config.yaml
hidden_act: "swiglu"
extras: ["local attention windows", "gated attention", "capped logits"]
final_lr_fraction: 0.0
Each number is 200 + 20 x the weight over its row's rms, rounded and kept within 0 to 999. Layers, rows and columns count from 0. The size before them is the row's rms in percent of the matrix's.

# v: layer 5 attention value, 384x384, rms 0.108, rows 260-328, columns 144-191
# o: layer 5 attention output (transposed), 384x384, rms 0.16, rows 260-328, columns 144-191
v260,100,189,168,188,215,238,210,203,185,183,205,216,193,201,201,185,190,209,188,195,188,196,194,219,210,217,206,197,198,190,194,194,193,163,228,181,236,184,204,187,191,140,192,193,204,181,184,195,211
o260,099,227,218,181,177,158,217,180,193,186,189,177,188,213,210,194,198,213,189,222,202,183,179,222,197,200,218,138,192,196,189,178,163,187,173,182,190,206,215,197,203,211,212,215,195,207,166,234,206
v261,103,178,183,222,216,244,204,176,192,207,195,197,179,213,207,198,198,182,220,191,191,178,211,194,238,166,180,196,197,203,219,236,226,172,226,199,205,172,201,202,207,238,186,192,201,216,184,224,206
o261,103,219,192,179,220,209,206,192,196,191,209,219,207,170,177,176,182,196,188,189,219,199,210,193,209,213,213,195,203,234,167,202,204,217,195,202,189,214,201,234,202,201,215,212,220,199,220,204,181
v262,102,184,223,224,189,204,190,232,182,202,191,180,209,189,211,178,203,181,175,189,182,192,171,193,229,202,223,233,208,184,196,213,232,191,218,200,193,248,185,211,214,202,218,208,205,199,190,234,256
o262,106,221,201,185,188,228,194,190,214,215,163,177,206,191,206,181,225,210,236,207,199,209,206,193,193,190,232,172,202,166,264,196,192,218,219,215,196,170,225,205,197,235,235,172,173,176,167,186,184
v263,101,187,222,242,195,190,243,181,198,169,166,204,218,189,210,174,164,213,201,170,202,187,227,208,239,189,196,199,163,192,196,200,187,184,170,213,180,217,184,219,217,218,167,179,195,193,163,229,176
o263,102,177,191,180,206,188,149,202,195,173,160,186,212,203,184,193,206,214,203,199,184,210,199,214,200,162,224,209,234,181,181,192,177,177,195,182,203,208,185,195,181,214,225,232,202,192,182,176,219
v264,093,210,175,166,190,198,180,196,205,194,190,208,215,159,215,162,197,200,205,223,169,231,180,197,196,170,165,218,171,178,212,216,202,189,213,214,212,223,201,168,198,165,215,212,197,187,159,177,199
o264,096,174,182,187,178,216,205,167,178,173,198,222,194,203,192,198,157,193,188,182,173,184,176,187,184,171,218,208,208,202,194,203,217,189,198,188,209,207,228,193,177,201,214,206,210,155,154,193,174
v265,100,200,189,203,211,201,236,222,220,179,202,174,224,222,197,219,175,219,237,195,198,186,196,224,185,205,197,192,230,195,218,245,239,208,202,209,167,176,196,184,195,151,208,208,187,263,209,176,248
o265,101,193,186,193,196,215,198,183,202,187,202,184,227,197,186,168,214,207,194,182,205,177,209,164,211,178,171,249,211,188,179,219,170,203,178,165,271,172,211,208,206,186,211,231,204,166,170,190,151
v266,100,211,209,193,160,220,179,203,203,210,184,240,165,231,191,194,217,189,199,183,217,186,213,203,200,176,218,226,165,215,184,224,207,181,179,177,197,198,222,188,210,230,164,175,192,183,205,231,235
o266,102,198,210,195,199,198,189,157,178,193,193,186,166,191,187,181,209,209,187,195,209,165,232,212,207,183,197,233,201,169,203,190,195,203,184,213,216,186,198,184,199,222,190,148,217,222,171,203,176
v267,099,225,182,206,239,199,195,191,194,205,175,194,176,184,176,233,207,175,148,173,207,219,217,210,169,204,196,178,189,230,157,179,187,195,196,189,234,178,218,195,229,221,174,215,193,179,252,214,210
o267,102,233,176,192,195,187,249,219,222,215,197,191,169,181,199,218,181,197,166,186,207,164,196,197,186,188,209,158,169,213,193,192,236,227,218,197,179,198,214,162,200,216,219,179,233,183,224,210,242
v268,104,184,168,217,195,201,192,216,194,195,183,207,220,196,202,188,192,231,237,183,198,194,222,215,185,203,173,177,235,194,215,199,192,219,177,191,203,186,205,195,200,155,200,215,203,202,180,199,211
o268,103,207,184,232,221,186,193,204,217,186,185,198,213,187,193,191,212,211,222,195,196,185,226,207,227,225,215,191,191,228,198,171,170,190,217,195,210,202,201,225,194,190,192,198,170,220,186,193,166
v269,106,229,239,184,214,187,182,230,224,205,185,199,161,197,174,191,152,180,189,220,198,194,207,208,192,151,206,199,226,210,213,210,214,217,173,185,198,180,173,189,215,203,194,229,217,169,196,197,163
o269,106,199,183,160,202,204,226,237,187,229,210,186,225,184,214,195,198,223,215,207,186,197,194,197,227,206,228,235,232,164,202,198,202,197,211,194,182,201,198,244,218,218,222,217,174,201,207,186,204
v270,105,216,186,225,176,212,189,193,204,192,167,204,203,222,217,198,178,185,185,195,186,194,187,153,222,163,218,212,241,161,228,179,177,202,183,208,195,206,215,202,191,233,219,205,189,132,226,224,198
o270,105,191,212,199,200,211,203,209,219,201,212,205,167,243,203,214,208,205,205,193,191,183,193,198,212,189,199,194,191,177,208,207,209,187,174,175,208,204,196,181,195,195,153,216,181,212,253,221,181
v271,105,212,235,173,175,191,184,155,211,187,220,209,197,206,207,208,182,185,188,225,218,217,191,242,219,219,183,181,223,207,210,184,201,192,228,212,182,232,212,213,163,207,233,187,205,173,213,175,179
o271,107,209,220,198,208,229,205,169,201,206,216,206,208,226,223,191,163,199,165,216,205,202,235,213,206,200,194,164,208,212,188,197,180,176,177,202,194,212,216,177,251,163,207,224,179,189,194,188,223
v272,108,241,198,195,215,194,173,214,220,183,210,209,185,175,166,213,234,215,191,211,246,228,175,229,195,221,192,241,188,212,226,182,182,219,176,212,217,206,223,227,221,210,200,176,203,213,235,196,203
o272,111,188,212,243,203,207,221,209,211,245,196,190,205,238,189,231,216,189,186,179,215,184,191,204,213,198,177,196,197,211,200,189,207,176,216,197,192,210,209,187,173,214,165,216,204,178,190,198,201
v273,106,223,192,219,213,204,188,202,175,203,193,206,214,199,238,212,219,201,203,207,208,206,219,214,222,218,222,188,226,209,230,213,231,196,230,210,178,178,201,213,200,166,169,205,205,168,207,203,228
o273,109,200,211,193,187,177,203,209,198,160,182,216,188,165,220,174,253,221,220,176,212,224,200,190,193,219,221,157,212,197,191,179,206,224,214,155,191,201,226,192,199,237,204,186,163,227,171,205,182
v274,106,232,188,200,199,227,212,212,204,207,187,199,197,204,168,180,146,207,164,183,197,219,195,180,223,177,221,186,182,177,175,209,222,223,200,207,182,193,250,205,209,249,203,234,195,181,205,214,164
o274,105,198,244,192,194,219,206,223,193,204,188,226,219,215,210,171,231,194,191,178,180,213,171,164,227,213,196,201,203,174,211,198,243,183,176,203,140,205,176,176,220,201,205,188,210,206,189,225,188
v275,099,230,191,184,193,185,214,218,196,214,179,194,222,171,199,186,235,219,219,237,217,200,201,201,188,210,191,191,193,174,241,167,213,202,191,192,184,209,208,194,180,184,203,218,170,206,219,191,208
o275,102,180,197,189,235,186,208,172,195,196,185,219,173,200,201,203,211,178,206,195,202,208,227,176,180,145,188,185,233,233,203,203,188,200,212,148,178,217,203,154,198,226,205,191,208,156,154,187,236
v276,102,188,159,225,197,231,191,187,168,210,180,203,176,193,205,197,208,206,168,189,201,194,161,190,214,190,193,170,175,169,206,221,208,164,206,182,222,197,157,251,211,193,179,211,194,242,201,229,192
o276,106,213,174,196,205,237,221,226,177,228,164,213,198,167,209,243,163,212,210,189,183,221,214,208,179,193,197,174,187,200,233,233,188,205,189,213,208,182,216,201,204,243,169,213,200,205,243,198,227
v277,097,171,194,193,222,237,182,186,193,201,173,214,178,205,163,206,205,199,196,184,210,212,186,198,201,215,207,177,215,226,191,221,197,201,225,174,194,177,193,199,206,212,192,217,214,192,196,148,210
o277,099,232,194,175,170,187,173,218,202,218,219,205,209,169,184,179,210,180,188,203,170,232,177,180,208,206,179,175,207,219,216,202,188,216,225,229,168,174,242,194,159,158,223,177,165,223,218,202,243
v278,101,207,200,208,191,158,254,204,207,219,189,186,230,178,204,158,239,196,182,212,189,220,175,222,200,218,217,183,222,199,205,186,200,203,186,205,163,230,193,200,197,210,192,212,257,220,172,199,194
o278,105,210,222,202,184,244,185,186,222,172,180,206,183,200,171,191,208,210,188,196,189,178,195,220,167,150,215,175,200,207,248,208,194,237,123,186,188,217,198,213,204,198,195,262,229,238,215,221,196
v279,094,201,181,157,215,202,178,223,201,211,214,223,223,187,216,199,246,210,213,179,237,197,180,191,186,180,207,205,196,178,185,209,226,204,225,176,218,223,211,188,234,209,208,175,187,216,219,194,222
o279,096,206,193,205,215,220,197,183,181,227,197,212,197,226,186,215,195,209,198,193,184,168,181,194,180,192,193,190,207,190,212,170,228,212,196,224,223,176,230,215,211,259,191,189,168,219,192,177,221
v280,103,204,208,192,257,227,201,177,206,221,182,225,190,209,199,228,196,205,190,219,206,196,216,198,206,198,197,181,189,189,213,197,227,211,217,203,205,160,210,235,240,176,185,217,201,210,209,174,188
o280,107,218,225,162,195,238,192,192,190,199,226,170,161,241,193,214,195,198,191,209,199,189,183,213,183,179,189,223,217,197,213,187,209,225,196,186,215,187,204,185,218,182,166,182,208,197,186,215,181
v281,105,198,199,210,185,221,241,181,212,233,225,198,202,142,184,170,189,225,190,214,196,208,206,247,224,185,168,165,190,184,196,200,184,218,205,198,207,184,179,186,196,194,212,187,204,192,217,175,206
o281,108,220,237,205,197,168,194,183,210,174,146,186,218,226,201,203,226,191,197,239,202,191,186,209,216,245,195,197,194,236,189,215,223,217,189,229,201,193,186,227,206,209,202,235,198,194,203,212,229
v282,101,216,224,228,205,205,182,172,227,245,158,185,233,219,236,201,189,188,196,221,213,197,164,202,197,201,203,202,212,225,202,202,219,190,205,225,229,201,237,163,214,220,239,187,186,212,180,186,182
o282,102,183,217,202,178,198,197,232,210,196,233,200,213,224,221,177,187,201,223,185,196,238,184,189,191,191,202,205,206,216,166,165,209,185,181,206,183,195,182,217,233,181,192,170,188,222,179,220,218
v283,107,217,194,154,190,185,189,213,167,173,203,207,187,225,198,171,202,225,216,200,155,211,194,207,202,206,191,189,209,185,217,221,169,215,224,193,221,182,180,199,206,235,206,233,225,209,193,206,193
o283,110,193,170,213,193,151,216,190,221,174,212,213,216,156,164,220,223,201,190,239,183,189,176,219,212,201,211,215,195,197,232,219,185,206,208,201,226,175,244,181,205,174,198,228,201,236,212,221,183
v284,098,155,188,192,175,203,175,165,196,176,223,222,193,169,199,204,177,190,193,198,221,185,188,180,188,198,192,220,184,169,206,199,205,196,239,203,170,228,171,199,194,184,186,200,253,180,213,190,201
o284,100,212,163,167,204,230,224,168,174,193,214,178,210,209,212,198,226,214,211,197,214,196,191,195,184,239,191,200,191,211,209,245,208,241,160,211,157,164,186,166,178,226,205,176,197,203,203,206,161
v285,103,212,215,215,221,149,225,179,186,177,187,171,187,202,181,198,195,230,201,222,183,214,227,204,193,219,172,221,210,219,199,194,236,228,180,214,228,182,229,212,195,219,209,215,210,203,229,199,200
o285,104,199,211,174,238,228,209,179,209,201,165,206,199,192,192,227,209,203,225,218,192,199,191,198,201,225,171,178,213,203,187,228,191,211,203,197,209,200,173,200,189,209,187,234,234,195,183,196,187
v286,102,191,169,175,201,194,193,199,187,216,204,199,209,203,199,204,199,211,159,201,182,195,197,161,228,197,173,221,231,215,215,192,232,225,204,205,217,176,210,209,220,195,227,246,199,248,226,205,183
o286,105,225,189,188,201,191,216,180,236,212,213,220,227,227,203,201,228,205,181,219,215,218,175,198,215,203,167,169,216,215,214,163,217,217,229,240,158,201,192,198,219,192,164,223,186,225,226,187,218
v287,099,183,222,206,197,188,206,195,200,232,239,178,208,192,196,174,203,215,169,165,191,224,180,252,217,203,184,173,234,163,216,243,203,202,192,180,181,210,212,147,212,182,193,194,191,208,240,194,179
o287,099,188,213,222,184,212,214,199,191,183,221,174,190,204,177,179,217,205,198,169,248,228,170,216,216,224,208,207,183,210,236,190,195,226,208,170,187,203,209,223,197,214,209,220,211,229,203,194,209
v288,094,170,202,246,197,231,190,191,172,175,212,180,204,206,221,167,260,194,195,176,205,186,225,150,204,199,221,206,229,217,194,203,189,208,183,209,220,214,195,190,193,172,221,225,204,193,198,174,204
o288,092,181,184,230,143,190,191,206,210,201,190,212,190,199,244,243,205,177,169,210,190,219,174,211,206,201,205,178,179,195,203,164,195,191,216,210,196,196,183,174,197,147,181,190,192,198,209,208,218
v289,104,183,233,209,189,203,204,196,187,225,235,202,197,222,157,184,178,185,189,213,206,138,240,206,178,203,195,210,204,187,189,184,231,207,219,187,188,231,216,212,213,187,194,170,197,170,204,198,190
o289,105,194,199,191,216,221,180,196,198,212,198,194,225,156,159,199,191,207,227,223,210,214,182,201,195,207,228,184,180,233,205,238,184,205,198,164,229,179,196,222,215,176,184,175,232,199,185,206,187
v290,090,179,173,191,177,183,225,231,200,201,182,214,219,193,203,178,212,219,167,223,238,211,206,212,212,193,191,171,171,202,216,202,205,208,230,205,218,217,230,212,180,228,189,201,195,199,196,190,198
o290,088,253,227,199,166,238,191,178,192,225,193,204,192,191,225,226,162,225,221,168,202,215,224,199,189,195,218,193,208,224,218,189,211,158,175,221,183,204,189,197,189,209,206,171,197,196,209,217,212
v291,095,197,223,214,201,200,184,197,211,181,200,195,191,183,197,240,192,217,211,227,190,205,223,215,199,231,227,195,197,184,196,192,210,232,202,184,170,206,196,193,179,199,154,230,218,209,230,231,243
o291,096,216,203,172,171,195,177,217,213,205,179,239,214,183,192,192,216,231,171,194,214,188,184,192,190,214,194,197,219,176,201,218,215,203,164,222,196,210,201,165,182,211,200,213,180,221,188,207,177
v292,101,241,219,211,186,213,162,206,201,186,200,155,158,182,197,185,181,182,237,194,168,178,243,175,214,198,232,214,190,191,215,182,166,192,191,163,187,200,204,180,221,200,194,234,202,218,228,184,209
o292,102,192,185,204,212,204,181,218,173,196,192,179,219,210,231,173,199,192,214,199,193,215,203,213,181,222,211,223,168,170,187,194,201,209,207,209,200,211,210,179,210,202,206,213,225,236,188,207,191
v293,102,182,160,205,235,176,165,189,232,188,209,207,162,179,198,170,197,188,194,193,187,190,203,194,208,226,215,220,170,221,179,178,189,199,199,150,172,182,210,213,212,197,198,187,176,227,243,212,180
o293,104,213,201,188,228,206,172,177,225,201,230,217,183,222,230,188,199,205,212,203,209,195,195,228,155,235,216,178,165,249,189,195,204,184,173,216,177,262,219,199,219,237,195,159,194,190,204,191,200
v294,108,243,202,222,197,232,162,172,207,223,222,189,191,228,203,196,216,211,227,181,221,167,215,213,200,205,191,210,167,198,188,188,238,182,206,204,212,210,199,217,204,225,202,197,210,217,181,183,241
o294,109,174,230,208,245,201,235,183,184,188,194,181,208,167,192,197,193,170,201,221,178,170,197,226,226,234,185,215,194,224,196,197,201,242,208,215,171,195,180,193,161,174,189,171,165,216,214,211,175
v295,106,206,170,213,165,188,201,222,197,244,217,194,227,198,229,229,200,202,139,221,193,210,226,232,205,183,217,226,194,203,199,216,210,196,183,212,230,200,183,210,187,237,218,189,215,192,211,203,178
o295,106,206,202,209,158,196,202,210,224,189,184,206,215,197,210,162,174,222,158,188,208,163,195,215,206,198,188,210,184,178,233,211,202,214,191,163,178,191,202,236,233,205,211,189,216,195,222,213,199
v296,099,202,216,183,200,190,211,235,185,180,235,219,200,200,209,194,190,207,202,175,236,213,173,217,148,188,184,205,211,181,219,210,206,161,181,215,210,215,188,164,178,179,185,247,189,190,188,207,184
o296,099,183,227,216,196,191,189,175,214,189,220,204,177,223,188,163,183,207,202,204,161,210,202,212,194,214,215,213,219,207,193,224,220,194,227,185,205,193,243,216,192,173,173,223,192,211,155,203,167
v297,102,201,205,176,238,244,217,231,196,226,220,164,184,206,182,167,213,229,195,170,212,207,200,179,173,192,199,193,140,181,180,181,225,162,189,196,197,174,205,231,226,183,206,206,188,170,217,227,211
o297,103,183,214,216,178,188,185,209,182,224,179,212,174,227,231,189,154,226,173,207,177,166,161,210,224,204,223,168,175,197,147,182,201,214,175,234,194,215,199,217,230,200,226,203,226,178,207,210,216
v298,098,168,192,179,222,179,216,190,206,187,179,198,173,163,222,219,199,226,232,187,210,185,205,245,209,195,174,177,199,194,168,257,227,164,198,201,224,180,224,181,218,169,208,198,197,218,173,225,216
o298,100,214,201,219,206,189,191,193,192,206,197,239,181,227,218,198,189,190,195,220,197,219,211,208,204,227,189,195,169,216,167,202,193,217,223,226,220,215,205,237,178,191,216,197,204,181,216,188,183
v299,099,200,196,167,203,203,237,195,232,187,190,174,185,202,208,239,239,185,194,220,180,240,206,265,223,172,228,206,196,217,161,201,190,240,203,174,204,183,193,185,151,185,212,187,175,192,196,199,186
o299,100,217,199,221,177,198,211,207,212,188,192,212,197,206,189,228,212,191,205,207,199,190,163,184,222,202,168,185,208,211,170,190,195,179,205,231,209,215,198,171,183,211,177,228,234,177,225,184,193
v300,101,237,209,187,179,205,191,214,223,207,164,206,206,201,220,198,162,213,221,211,182,212,193,175,256,216,184,189,188,220,199,186,194,193,184,218,195,175,175,208,224,204,208,219,200,198,202,197,223
o300,101,181,184,176,199,161,203,219,216,210,206,184,203,176,199,156,214,221,192,199,242,219,170,196,182,215,175,190,207,185,183,192,145,217,211,153,185,182,211,210,207,191,197,206,198,181,204,182,208
v301,104,194,195,238,192,160,195,206,212,204,206,213,184,196,179,222,202,200,211,198,193,184,181,211,173,193,217,186,172,190,195,236,190,173,159,195,198,205,184,199,213,136,209,213,189,181,163,213,193
o301,107,229,222,233,219,181,215,193,206,220,182,224,211,214,217,180,209,224,201,188,214,183,218,171,205,193,185,210,185,196,219,183,203,192,216,197,175,232,167,208,182,201,217,212,184,223,177,218,223
v302,106,212,198,256,207,204,202,186,206,215,191,194,188,215,212,199,234,218,208,199,204,194,228,209,216,183,169,219,218,171,200,172,219,226,174,224,199,226,204,216,209,174,210,162,194,168,192,212,239
o302,102,153,216,234,180,241,185,187,202,193,203,218,202,184,221,164,191,199,208,204,201,205,185,182,232,197,183,204,189,180,191,219,191,201,191,204,177,230,198,197,232,225,202,208,201,228,186,189,176
v303,106,200,172,209,201,195,198,218,191,203,193,186,177,232,191,170,200,231,188,210,202,202,214,173,157,217,210,214,213,190,213,210,206,187,242,235,216,196,179,194,212,228,195,207,206,215,219,217,155
o303,105,219,210,172,175,170,163,192,244,204,179,182,178,176,208,163,161,189,227,197,188,175,197,174,189,230,195,215,196,210,202,184,179,210,185,232,195,182,127,195,209,170,192,188,201,191,185,182,183
v304,104,176,212,221,187,210,195,171,210,190,206,208,212,202,207,227,235,186,189,214,219,205,191,206,229,202,194,199,228,183,191,208,192,177,173,210,183,225,186,219,192,175,167,202,184,191,183,210,169
o304,104,209,236,219,196,203,207,180,177,216,174,191,216,217,227,233,193,200,210,192,218,182,163,207,182,211,202,175,145,191,206,201,229,203,223,170,204,224,188,185,201,217,198,182,170,200,190,179,194
v305,107,195,207,213,229,193,201,187,185,183,187,199,202,198,211,188,217,211,214,196,155,205,149,229,224,195,190,231,191,196,169,170,179,191,221,202,205,183,180,204,184,204,183,182,170,212,184,233,202
o305,109,187,186,166,192,173,174,210,224,190,192,191,224,223,181,193,200,194,188,185,159,157,231,216,207,189,211,204,224,203,152,168,198,235,207,216,211,190,236,191,180,206,189,185,196,205,201,177,216
v306,101,200,209,167,209,185,195,229,212,215,197,195,187,197,241,205,217,208,173,234,229,219,220,195,230,175,218,195,209,178,226,197,202,186,213,189,211,202,196,221,195,222,199,195,190,211,213,243,219
o306,103,200,233,186,182,190,158,197,196,218,208,210,171,184,179,180,204,200,203,212,227,190,183,226,216,190,232,164,225,192,189,206,201,188,149,166,213,196,193,216,216,254,250,159,192,193,215,190,193
v307,099,188,174,190,212,212,227,190,204,182,219,218,224,206,195,186,194,164,179,188,193,188,141,213,213,210,229,202,193,198,203,215,164,218,170,218,200,259,217,233,170,203,222,210,162,193,188,236,191
o307,097,221,197,240,228,232,167,193,208,209,192,197,171,204,193,176,196,152,163,143,218,206,228,196,227,180,220,167,203,213,192,197,158,203,179,162,188,218,225,199,193,209,163,196,186,195,203,176,224
v308,101,239,205,188,209,214,180,193,239,202,191,211,203,216,150,184,195,180,175,188,201,199,200,195,180,187,221,188,199,208,223,173,167,212,177,210,195,215,186,204,203,211,200,198,215,199,204,236,209
o308,101,190,223,190,212,183,202,206,169,195,192,180,155,220,205,185,202,199,184,190,198,194,186,162,207,223,246,189,219,179,215,216,216,184,174,183,184,198,204,181,222,224,210,238,211,213,180,179,182
v309,098,165,175,221,221,191,218,240,200,216,174,205,199,212,209,192,213,186,217,239,195,181,195,209,217,221,191,178,183,221,210,194,240,166,206,164,206,204,210,200,220,211,207,201,222,180,184,187,194
o309,100,239,196,218,211,209,201,178,206,196,187,219,200,217,224,235,186,216,205,211,202,207,181,194,233,199,230,162,182,175,185,196,141,209,232,222,191,179,182,203,195,198,212,211,219,187,205,204,184
v310,098,176,171,223,221,200,239,198,194,186,197,190,201,205,215,212,217,180,172,200,179,184,159,215,216,209,219,201,209,227,186,221,207,179,197,195,214,230,189,199,192,221,207,207,167,198,207,194,196
o310,099,211,208,207,191,183,199,224,160,153,200,182,194,219,191,234,205,194,220,190,183,207,190,212,192,143,215,168,250,217,209,213,192,199,164,210,202,185,231,187,182,224,214,218,174,209,224,220,182
v311,097,198,209,226,162,215,194,219,193,200,166,185,214,187,191,194,189,211,206,179,216,193,175,194,219,196,197,186,220,202,185,201,178,192,258,179,216,204,228,218,216,202,156,195,178,197,203,208,218
o311,101,222,208,214,206,184,216,201,219,183,238,184,215,199,233,193,171,213,212,189,212,206,208,194,191,157,198,201,149,229,186,191,147,195,182,246,173,171,211,200,185,240,206,211,204,196,232,185,212
v312,097,211,265,186,193,169,199,218,184,199,194,216,239,231,246,176,218,207,232,172,188,214,195,198,241,184,175,188,200,209,210,204,226,210,179,205,203,185,235,175,230,203,185,193,218,207,218,183,209
o312,098,186,209,227,203,189,217,209,202,178,156,217,188,206,209,191,214,220,171,246,199,209,185,179,200,238,222,220,213,167,200,206,197,191,240,198,202,183,224,179,206,208,199,168,197,212,198,211,176
v313,099,157,196,197,210,187,213,195,191,231,156,209,226,175,171,173,200,205,209,207,209,216,203,198,212,226,194,202,202,178,210,205,217,197,207,199,195,215,234,212,191,174,195,178,212,198,213,189,178
o313,103,210,209,191,229,223,166,192,237,176,186,230,148,201,204,210,193,229,177,230,212,226,206,170,194,226,187,191,177,212,167,185,203,199,195,194,203,206,195,217,240,230,243,180,214,208,213,168,207
v314,099,202,206,184,191,170,237,218,205,189,233,181,187,231,199,207,211,196,169,198,215,201,214,207,191,179,193,213,173,187,156,210,206,184,222,170,237,206,206,210,180,233,245,174,194,190,198,179,209
o314,101,185,210,180,172,203,235,211,203,176,185,161,167,209,208,214,187,209,218,223,208,196,208,223,215,181,195,174,198,216,231,193,204,197,212,202,189,171,204,202,208,196,217,205,204,205,185,251,222
v315,100,178,222,175,192,223,225,188,205,229,206,214,208,199,232,218,212,193,259,193,218,214,206,227,168,201,233,210,214,152,177,227,203,213,176,174,234,178,210,233,221,253,191,183,234,224,157,212,242
o315,101,181,221,181,177,195,248,230,201,189,190,224,199,186,185,197,188,222,178,233,226,185,224,220,222,196,179,247,178,201,197,184,179,189,196,190,182,198,175,187,198,163,176,213,213,201,226,187,228
v316,105,195,183,207,235,220,203,215,181,190,227,162,193,167,180,196,208,217,195,233,219,229,205,191,192,202,202,202,221,199,204,194,204,213,206,219,218,199,194,194,193,184,173,172,235,204,172,239,189
o316,105,207,197,173,238,177,207,189,211,196,161,216,188,213,201,218,179,166,171,231,185,199,183,205,228,206,208,179,189,221,227,209,234,208,194,185,184,244,194,200,187,192,173,190,248,192,168,195,199
v317,105,184,217,183,215,186,211,205,190,192,188,154,194,199,199,191,216,222,210,206,192,203,186,206,206,202,193,205,207,217,179,178,183,203,217,210,169,219,185,203,194,208,211,214,207,191,203,177,178
o317,104,192,209,195,207,202,175,214,191,228,198,182,221,186,215,182,190,174,206,209,198,188,220,209,186,204,169,224,198,196,192,172,204,180,217,209,209,202,213,207,258,217,201,207,175,187,207,224,222
v318,101,220,166,190,195,238,200,189,183,201,198,179,175,199,210,190,212,171,169,202,205,196,202,212,198,247,182,209,218,197,186,208,212,192,181,174,238,233,220,198,145,208,213,219,176,196,183,176,230
o318,101,190,214,190,209,224,236,212,198,203,239,186,212,187,171,193,208,190,214,170,243,180,208,149,204,213,227,198,162,193,227,182,198,196,153,199,192,230,210,200,185,172,208,187,203,204,156,207,228
v319,100,205,207,204,183,209,197,198,214,191,193,221,218,195,170,236,199,233,224,221,178,216,201,169,196,172,207,193,191,220,190,214,231,181,217,213,213,184,212,214,247,188,215,210,239,185,199,209,209
o319,098,245,191,248,237,202,188,209,239,196,196,248,207,229,188,167,192,195,188,211,184,169,225,212,235,227,219,180,221,178,186,158,188,243,240,194,181,213,224,216,210,198,183,231,190,178,178,220,209
v320,106,215,203,199,217,212,141,199,195,175,192,192,227,231,189,188,207,204,202,190,201,191,217,200,216,196,154,181,203,214,192,216,204,227,216,197,207,197,240,208,174,197,186,152,185,200,185,131,203
o320,111,176,178,177,219,221,201,176,207,184,229,199,235,204,227,189,183,190,203,211,186,203,218,177,204,206,179,230,229,201,154,195,205,217,211,211,186,201,214,204,172,184,205,151,192,195,208,215,218
v321,100,209,204,210,220,216,211,182,217,209,203,209,175,193,138,198,186,165,235,191,192,217,228,205,162,200,177,196,206,162,181,211,207,192,201,182,153,191,211,206,180,174,229,232,201,216,217,176,234
o321,101,171,225,213,212,195,192,182,189,218,230,211,203,191,243,175,193,197,217,178,185,179,172,211,185,216,193,245,201,177,181,212,194,242,222,172,235,202,227,202,198,192,215,209,195,190,189,236,202
v322,106,193,228,178,204,171,199,232,151,193,196,210,188,228,201,180,236,163,212,200,189,198,186,198,225,209,222,204,182,180,224,174,221,243,208,206,171,184,204,189,223,222,214,219,164,177,203,190,188
o322,107,215,189,211,197,190,238,192,170,209,232,202,175,243,253,207,213,201,183,204,207,241,178,176,163,233,203,191,191,181,198,211,209,212,204,206,184,232,233,181,185,189,181,166,200,220,210,175,210
v323,101,201,179,196,184,229,186,215,204,165,239,208,208,220,227,211,206,166,202,194,198,203,171,200,221,196,199,173,212,147,199,221,207,181,189,190,205,236,194,204,207,187,198,214,220,223,210,204,209
o323,104,169,219,246,179,190,219,171,218,205,211,233,217,153,159,204,205,173,191,206,217,175,183,167,193,170,201,186,170,197,192,207,214,244,176,177,202,182,203,196,166,192,210,166,192,176,165,156,160
v324,095,189,181,190,173,201,194,201,185,223,196,181,197,204,191,193,217,212,174,194,197,173,196,241,180,203,162,208,183,204,213,197,209,179,217,235,193,228,186,167,168,224,219,152,203,205,150,173,213
o324,094,178,206,193,210,218,195,196,183,190,191,179,195,231,209,192,147,185,186,229,196,201,213,182,206,203,199,171,201,232,199,197,199,176,230,220,208,239,187,189,200,188,226,161,182,201,234,206,188
v325,100,186,223,192,197,184,221,189,186,205,180,198,201,211,187,199,217,196,210,199,203,211,184,206,195,178,200,190,166,188,231,191,231,222,212,185,146,213,204,253,245,190,202,197,196,229,198,197,218
o325,100,183,176,205,153,188,197,181,189,203,230,148,175,218,224,157,194,197,209,201,181,162,220,170,165,204,195,182,204,212,175,200,197,213,181,186,205,201,226,178,195,186,178,205,229,189,187,221,154
v326,094,206,218,199,228,253,171,209,216,224,218,209,216,211,219,200,187,220,212,187,181,226,217,189,176,209,169,183,195,218,249,193,210,215,171,226,196,196,189,175,221,209,205,206,209,187,197,183,177
o326,098,205,177,238,173,196,178,177,187,176,200,163,231,189,185,208,189,196,199,195,221,188,176,214,198,224,198,235,180,195,208,229,227,214,212,246,184,232,214,215,224,178,231,207,192,167,203,190,184
v327,101,187,205,225,222,209,225,223,206,213,173,196,192,223,202,219,165,185,205,191,200,221,220,198,210,139,203,213,178,206,196,157,215,206,186,213,173,207,168,197,173,184,209,173,186,197,209,188,201
o327,101,153,200,199,195,208,217,176,204,197,207,188,202,186,181,176,220,161,173,218,195,161,211,172,179,207,190,231,186,201,182,191,178,188,214,198,191,218,197,232,189,195,203,163,204,193,205,184,191
v328,104,155,197,198,187,197,166,190,230,201,196,210,231,186,200,184,232,201,204,219,202,225,215,195,207,192,175,213,216,221,197,214,186,180,206,227,186,178,226,197,168,232,206,192,183,180,194,214,218
o328,104,192,176,222,208,203,201,201,210,205,221,214,192,205,179,199,202,207,186,181,216,213,172,212,209,232,187,192,190,225,213,172,227,160,199,178,163,240,209,231,191,223,153,179,224,230,164,204,195